From a checkpoint of a small transformer trained on Wikipedia.
Architecture: RMSNorm before each block, normalized queries and keys.
Training: a variant of Adam for these matrices, 227M tokens.
Each number is 200 + 30 x the weight over its row's rms, rounded and kept within 0 to 999. Layers, rows and columns count from 0. The size before them is the row's rms in percent of the matrix's.

# down: layer 15 MLP down (transposed), 1152x192, rms 0.109, rows 1007-1015, columns 0-191
# up: layer 15 MLP up, 1152x192, rms 0.123, rows 1008-1015, columns 0-191
down1007,111,165,204,131,186,187,198,161,196,213,230,223,209,170,241,165,175,185,196,169,168,222,172,160,189,164,223,192,236,172,162,223,183,195,195,176,237,219,118,196,245,174,200,207,223,189,184,273,232,168,189,219,200,189,142,174,173,227,217,167,197,201,266,196,226,208,238,181,191,251,153,256,156,171,182,193,195,216,184,221,184,241,235,188,217,195,183,163,197,186,203,205,212,225,218,215,209,191,174,194,217,153,211,197,176,221,209,198,163,157,191,189,223,177,219,209,246,155,207,221,202,234,222,242,156,259,251,195,189,188,244,185,212,195,154,169,210,224,151,186,253,224,191,175,194,117,184,201,242,194,264,206,179,160,261,222,200,187,186,241,207,124,209,163,182,230,175,202,177,216,145,213,159,251,211,181,226,205,230,199,244,235,178,215,198,196,206,241,135,162,202,179,152
up1008,106,199,189,205,199,162,247,202,204,210,158,183,207,276,221,181,206,154,201,188,187,242,185,194,190,204,191,183,216,205,212,196,253,188,219,226,213,194,181,189,177,199,230,255,176,196,132,222,118,189,217,227,212,150,207,210,229,187,212,208,178,181,213,196,177,190,243,241,149,177,212,195,208,189,233,159,251,180,153,193,162,171,176,253,210,160,231,185,217,216,195,165,213,201,180,241,164,161,184,239,226,222,208,198,207,197,188,231,267,202,174,175,224,159,149,203,218,176,228,261,213,189,212,209,129,177,151,205,238,192,271,226,176,205,217,237,220,226,197,243,186,101,159,233,253,180,146,225,191,191,196,259,212,151,199,218,246,197,270,221,188,206,189,232,222,184,198,261,180,209,193,205,201,170,234,191,214,175,195,198,207,244,168,216,224,212,173,162,209,255,211,174,245
down1008,109,240,219,210,227,190,216,189,169,219,203,173,230,208,246,159,219,196,194,183,221,215,262,188,221,220,217,196,210,204,233,206,189,196,228,198,146,212,208,205,206,197,189,213,219,143,190,213,212,180,170,199,148,204,247,137,129,171,191,198,290,168,175,213,195,165,181,172,182,230,211,185,195,183,194,155,188,233,178,159,204,160,185,294,142,170,251,172,214,205,178,205,214,203,179,195,270,222,220,201,265,193,150,222,240,233,165,184,257,255,169,250,207,224,181,235,161,183,168,205,210,183,176,226,182,212,230,239,176,183,208,277,217,222,179,171,187,209,143,277,218,209,188,190,191,196,190,190,229,199,230,241,197,253,257,232,231,156,164,184,187,199,233,182,212,203,179,209,140,193,213,184,214,204,211,191,181,228,184,179,193,142,218,199,169,240,201,216,193,221,159,217,249
up1009,109,247,166,262,212,158,158,236,202,211,266,167,176,233,224,132,258,205,110,195,193,212,224,192,205,219,133,206,230,187,212,236,221,177,172,215,221,215,164,242,135,217,190,179,160,207,194,184,191,204,235,240,173,177,199,173,208,166,238,239,177,134,211,226,206,209,198,245,162,210,225,209,250,150,210,168,205,169,231,163,223,222,202,193,220,238,197,226,245,221,184,146,215,220,157,247,180,177,201,191,159,243,223,195,220,229,192,179,197,255,228,165,203,238,227,183,233,132,181,206,206,141,198,179,170,173,208,193,213,216,222,124,210,182,203,206,213,209,211,184,193,211,188,206,177,181,198,234,219,194,213,258,179,186,178,196,219,178,152,192,197,224,172,137,172,141,172,176,218,213,191,162,200,210,176,248,199,254,119,187,204,203,192,214,219,206,220,225,188,170,189,209,193
down1009,109,154,185,184,249,205,247,198,223,237,196,197,151,230,183,222,210,178,245,252,177,229,185,229,215,159,186,174,192,196,205,196,180,178,206,221,188,258,190,182,238,229,177,267,152,253,211,166,218,199,155,192,208,228,234,175,242,257,129,181,183,204,212,187,259,233,222,177,216,198,197,205,180,178,231,182,167,165,188,228,247,196,181,226,220,197,252,266,141,187,161,241,173,240,172,226,194,222,199,193,221,191,178,217,220,181,195,195,189,225,164,306,229,202,198,249,184,185,204,200,202,224,211,218,193,220,202,262,149,185,207,192,192,188,215,183,164,205,237,195,222,206,153,216,177,222,224,190,170,134,171,148,192,190,180,196,231,247,210,225,144,220,217,245,207,246,131,157,247,183,205,175,235,216,144,236,187,211,212,237,196,254,196,188,196,163,197,203,212,186,174,214,223
up1010,095,134,209,199,180,130,188,185,222,184,196,229,236,220,144,196,170,200,185,157,176,244,213,217,271,183,220,194,212,202,192,210,203,173,229,221,241,223,208,215,202,190,174,157,226,181,198,235,154,146,168,219,203,246,207,154,201,201,235,211,223,194,159,203,206,197,167,179,187,211,216,227,175,188,173,232,199,208,151,238,198,113,216,173,201,173,201,259,201,267,180,182,202,246,240,165,179,214,218,228,173,221,229,230,223,193,202,192,185,204,153,181,166,202,221,210,177,233,178,186,244,169,202,185,189,253,234,223,217,176,298,248,193,175,170,205,229,173,170,257,243,245,170,214,162,174,182,178,195,195,273,230,222,197,176,219,200,214,202,145,178,222,209,154,191,199,213,234,202,206,221,239,234,218,226,212,142,214,231,231,228,197,254,203,220,193,162,184,200,149,157,162,259
down1010,096,169,152,207,220,177,191,210,206,260,207,208,193,177,259,225,231,130,244,199,180,231,231,222,214,228,172,196,260,193,236,173,147,179,191,206,204,220,221,184,245,237,213,239,134,164,206,243,205,219,257,211,205,146,190,169,201,142,218,173,193,134,145,198,179,201,239,204,208,215,183,182,211,229,195,214,178,197,208,215,214,151,198,262,225,209,217,170,176,158,237,211,227,223,185,193,223,169,219,212,202,172,220,133,242,209,137,302,175,205,204,234,171,206,169,248,210,128,185,222,175,193,172,225,221,218,191,161,207,226,176,211,236,194,167,198,242,193,228,162,207,171,124,176,209,237,239,180,215,184,163,221,205,166,191,182,228,223,177,163,166,202,207,198,187,229,194,209,152,205,205,210,217,197,191,212,255,176,140,224,230,197,183,204,209,205,189,245,154,203,216,157,201
up1011,092,164,191,198,230,201,246,190,170,210,161,162,209,180,212,200,223,217,212,174,141,177,190,225,205,260,152,165,172,179,182,158,202,177,166,244,201,219,190,158,161,203,229,112,157,224,159,178,201,209,167,237,200,218,251,182,223,208,180,173,230,218,164,187,280,220,166,195,219,221,167,177,263,200,188,175,198,187,201,220,244,202,196,251,205,222,201,216,172,222,208,199,150,203,210,224,240,238,164,202,192,165,232,209,229,135,238,202,197,246,215,155,176,142,186,194,206,201,246,193,214,185,221,170,207,208,187,133,178,168,188,198,205,144,202,164,219,132,231,239,226,228,165,205,141,194,150,214,250,204,271,203,230,170,192,196,226,173,219,153,218,183,109,212,195,219,202,207,188,158,195,159,220,226,218,171,199,199,160,193,243,214,174,200,216,193,175,223,168,175,198,178,167
down1011,093,131,199,205,178,145,190,197,197,212,196,182,203,201,201,148,141,228,189,182,196,232,152,246,214,187,160,167,232,170,216,187,206,189,190,171,207,257,186,176,235,198,176,218,161,173,220,270,181,234,166,175,193,170,195,197,254,171,206,178,219,177,189,219,212,245,203,186,217,196,241,155,184,220,159,255,263,234,212,252,172,201,166,223,130,173,166,217,168,206,202,196,212,214,231,239,166,227,241,224,240,186,149,180,218,219,152,187,147,233,190,125,171,224,202,212,148,227,205,183,181,242,222,253,212,215,255,189,225,189,235,254,220,196,163,197,207,210,243,177,219,208,226,163,192,191,186,221,138,225,213,240,169,157,188,204,196,230,228,160,238,207,203,166,193,221,174,220,201,212,181,177,212,259,274,165,192,172,204,198,218,219,168,162,216,137,179,208,154,195,204,212,205
up1012,096,200,192,240,194,221,221,155,219,182,228,164,236,192,154,141,205,191,169,180,203,168,227,182,218,163,184,163,212,170,289,129,266,201,176,232,187,201,171,222,212,191,168,199,173,198,169,180,198,122,254,154,226,208,204,185,233,171,215,228,176,204,192,269,152,189,169,187,169,232,233,201,232,222,180,127,194,170,190,154,238,145,173,227,171,191,176,168,226,228,189,234,223,216,143,219,169,174,198,207,189,181,200,228,180,277,157,199,192,183,190,189,178,204,163,148,206,179,172,246,226,193,188,196,225,184,137,170,223,156,178,164,150,166,180,236,197,188,154,157,186,225,195,199,186,206,165,156,212,203,209,204,217,217,228,246,211,136,179,203,221,248,234,198,156,161,211,161,232,194,183,168,195,185,207,192,214,185,186,239,183,216,211,192,204,192,164,164,205,219,245,164,192
down1012,096,202,229,145,181,245,203,197,276,176,240,162,189,196,173,190,211,218,203,232,198,166,246,179,202,155,219,203,211,184,189,204,203,257,203,237,177,238,144,162,244,190,193,231,259,214,210,116,196,199,185,260,199,260,243,192,165,245,233,141,198,189,168,166,213,199,220,224,245,216,186,169,119,166,159,200,157,216,216,200,174,225,210,183,204,149,157,226,189,183,185,239,211,197,206,199,221,170,216,204,210,218,214,231,200,170,221,218,245,241,162,221,169,222,152,188,172,181,154,242,213,237,188,164,169,258,239,212,221,159,213,236,197,162,209,154,202,227,178,183,196,213,209,211,185,179,237,169,188,159,218,199,196,153,232,167,225,221,200,158,250,177,203,202,191,183,200,199,219,197,205,171,201,208,166,129,141,232,233,203,172,231,146,213,153,211,195,251,188,202,164,205,202
up1013,101,207,171,219,181,163,168,207,218,190,179,221,200,213,226,134,179,183,176,201,117,211,200,200,159,180,224,142,163,219,177,160,251,200,187,232,168,246,254,199,223,190,180,187,178,182,167,237,224,207,195,158,230,213,196,217,196,182,255,203,175,239,278,167,200,206,280,210,191,187,210,169,245,230,191,252,160,216,196,127,243,228,207,268,218,213,251,222,241,211,167,165,211,242,179,188,285,221,172,203,141,261,177,132,240,206,183,200,188,217,170,191,183,196,173,115,203,194,221,219,199,179,201,174,169,190,138,197,178,170,230,181,187,208,172,172,228,183,233,197,236,206,217,181,194,205,195,180,194,209,207,225,178,203,178,191,189,173,166,167,205,210,215,208,239,183,194,170,192,228,190,221,126,216,196,224,213,198,189,168,224,252,168,241,211,203,219,211,197,175,160,170,205
down1013,102,191,219,183,176,187,221,245,198,207,220,202,197,245,156,194,184,209,179,178,262,242,189,197,214,175,185,197,151,196,238,153,194,207,215,122,212,190,170,194,171,231,174,225,164,238,184,236,190,217,204,215,173,192,207,182,212,213,225,209,142,149,189,231,250,210,176,233,185,233,170,225,146,165,189,220,182,276,174,187,185,147,177,204,175,213,195,209,200,255,240,248,113,203,247,196,183,161,253,215,210,211,193,177,225,209,133,185,225,218,224,187,181,197,218,246,204,192,179,160,207,226,170,194,244,200,196,203,175,209,180,146,139,209,203,243,183,200,162,220,183,146,223,210,242,149,238,219,233,200,157,206,240,200,144,221,191,226,220,252,128,187,198,146,219,252,183,190,190,204,239,216,187,148,186,188,175,201,254,216,172,247,179,200,173,232,256,213,208,179,213,190,229
up1014,104,181,159,262,219,166,212,245,246,226,210,223,196,204,197,171,178,249,158,216,157,193,251,210,267,198,165,191,200,171,249,168,216,184,222,162,209,201,162,171,212,193,185,175,159,226,229,204,199,230,166,195,183,213,128,159,170,175,223,210,196,153,250,226,176,218,180,220,201,242,269,227,179,250,208,211,210,213,174,162,172,205,202,222,228,171,194,180,227,200,173,191,221,247,232,207,258,190,200,221,153,147,213,188,187,219,194,171,143,193,150,186,217,186,207,156,213,156,234,212,207,203,239,254,187,225,158,179,173,185,187,189,232,184,169,227,166,179,153,224,217,99,183,253,214,171,156,206,201,236,186,224,204,173,197,130,171,166,198,201,231,185,227,190,208,187,199,188,152,161,200,193,217,238,224,188,239,190,190,257,203,167,217,211,192,160,206,147,210,236,201,170,258
down1014,109,221,215,180,219,167,202,195,203,178,177,207,175,173,194,170,190,230,222,226,217,242,192,234,203,195,196,203,169,219,171,254,223,195,195,214,172,245,216,171,142,263,226,195,206,160,188,184,186,191,176,175,196,224,193,221,175,253,184,189,163,191,194,262,212,143,202,163,207,177,200,159,153,185,151,164,191,206,205,237,196,203,211,203,166,240,214,262,185,236,195,210,232,207,187,200,240,168,191,186,142,227,154,239,253,227,262,166,243,200,179,181,188,200,138,171,183,206,233,207,200,255,188,197,209,173,177,208,230,216,210,161,214,172,215,185,179,161,179,154,169,189,175,168,168,244,194,173,151,159,224,222,167,189,192,146,192,212,180,158,289,206,233,194,216,172,168,196,256,193,214,163,182,210,185,247,145,180,200,177,245,217,201,242,187,216,291,282,189,220,207,243,223
up1015,097,218,199,215,213,164,222,210,203,181,152,196,152,180,199,195,235,225,173,197,166,220,245,214,224,186,188,194,209,163,203,182,234,213,179,228,181,179,240,155,198,169,206,224,231,193,212,198,170,206,186,163,255,160,191,201,185,191,234,279,207,173,168,235,176,245,219,195,199,278,206,167,190,223,210,157,264,180,206,206,258,204,163,239,189,204,198,194,208,170,225,129,233,248,220,141,221,223,220,238,192,198,214,202,191,173,195,215,191,165,191,151,230,196,206,154,184,161,208,202,211,117,226,244,230,220,226,169,181,192,251,198,209,184,208,232,249,170,214,218,177,254,162,206,162,165,167,220,224,177,158,187,185,186,197,172,241,155,200,204,189,175,213,259,212,149,170,191,246,249,203,156,185,199,172,207,157,216,203,172,214,171,203,296,206,214,217,188,214,263,238,154,250
down1015,097,213,191,239,239,203,161,212,202,229,203,200,171,226,170,209,247,237,245,213,153,223,197,213,153,181,208,167,216,161,196,230,216,174,205,187,227,199,186,234,235,165,198,215,233,197,230,204,197,220,212,177,168,195,211,178,210,156,212,157,190,178,180,188,145,221,168,217,269,174,193,165,209,227,227,190,189,165,184,226,239,213,190,179,194,159,224,147,181,167,215,230,150,194,214,208,218,146,183,173,251,152,171,207,241,245,148,189,216,250,176,224,231,199,186,209,219,189,230,173,127,223,204,186,198,240,165,171,190,207,230,194,209,166,211,179,207,259,191,202,233,154,203,216,224,131,250,192,222,164,177,170,190,234,243,193,215,202,206,271,221,199,226,203,152,183,134,154,159,193,225,210,261,167,167,218,268,145,141,187,190,267,228,176,213,152,167,163,193,216,182,189,175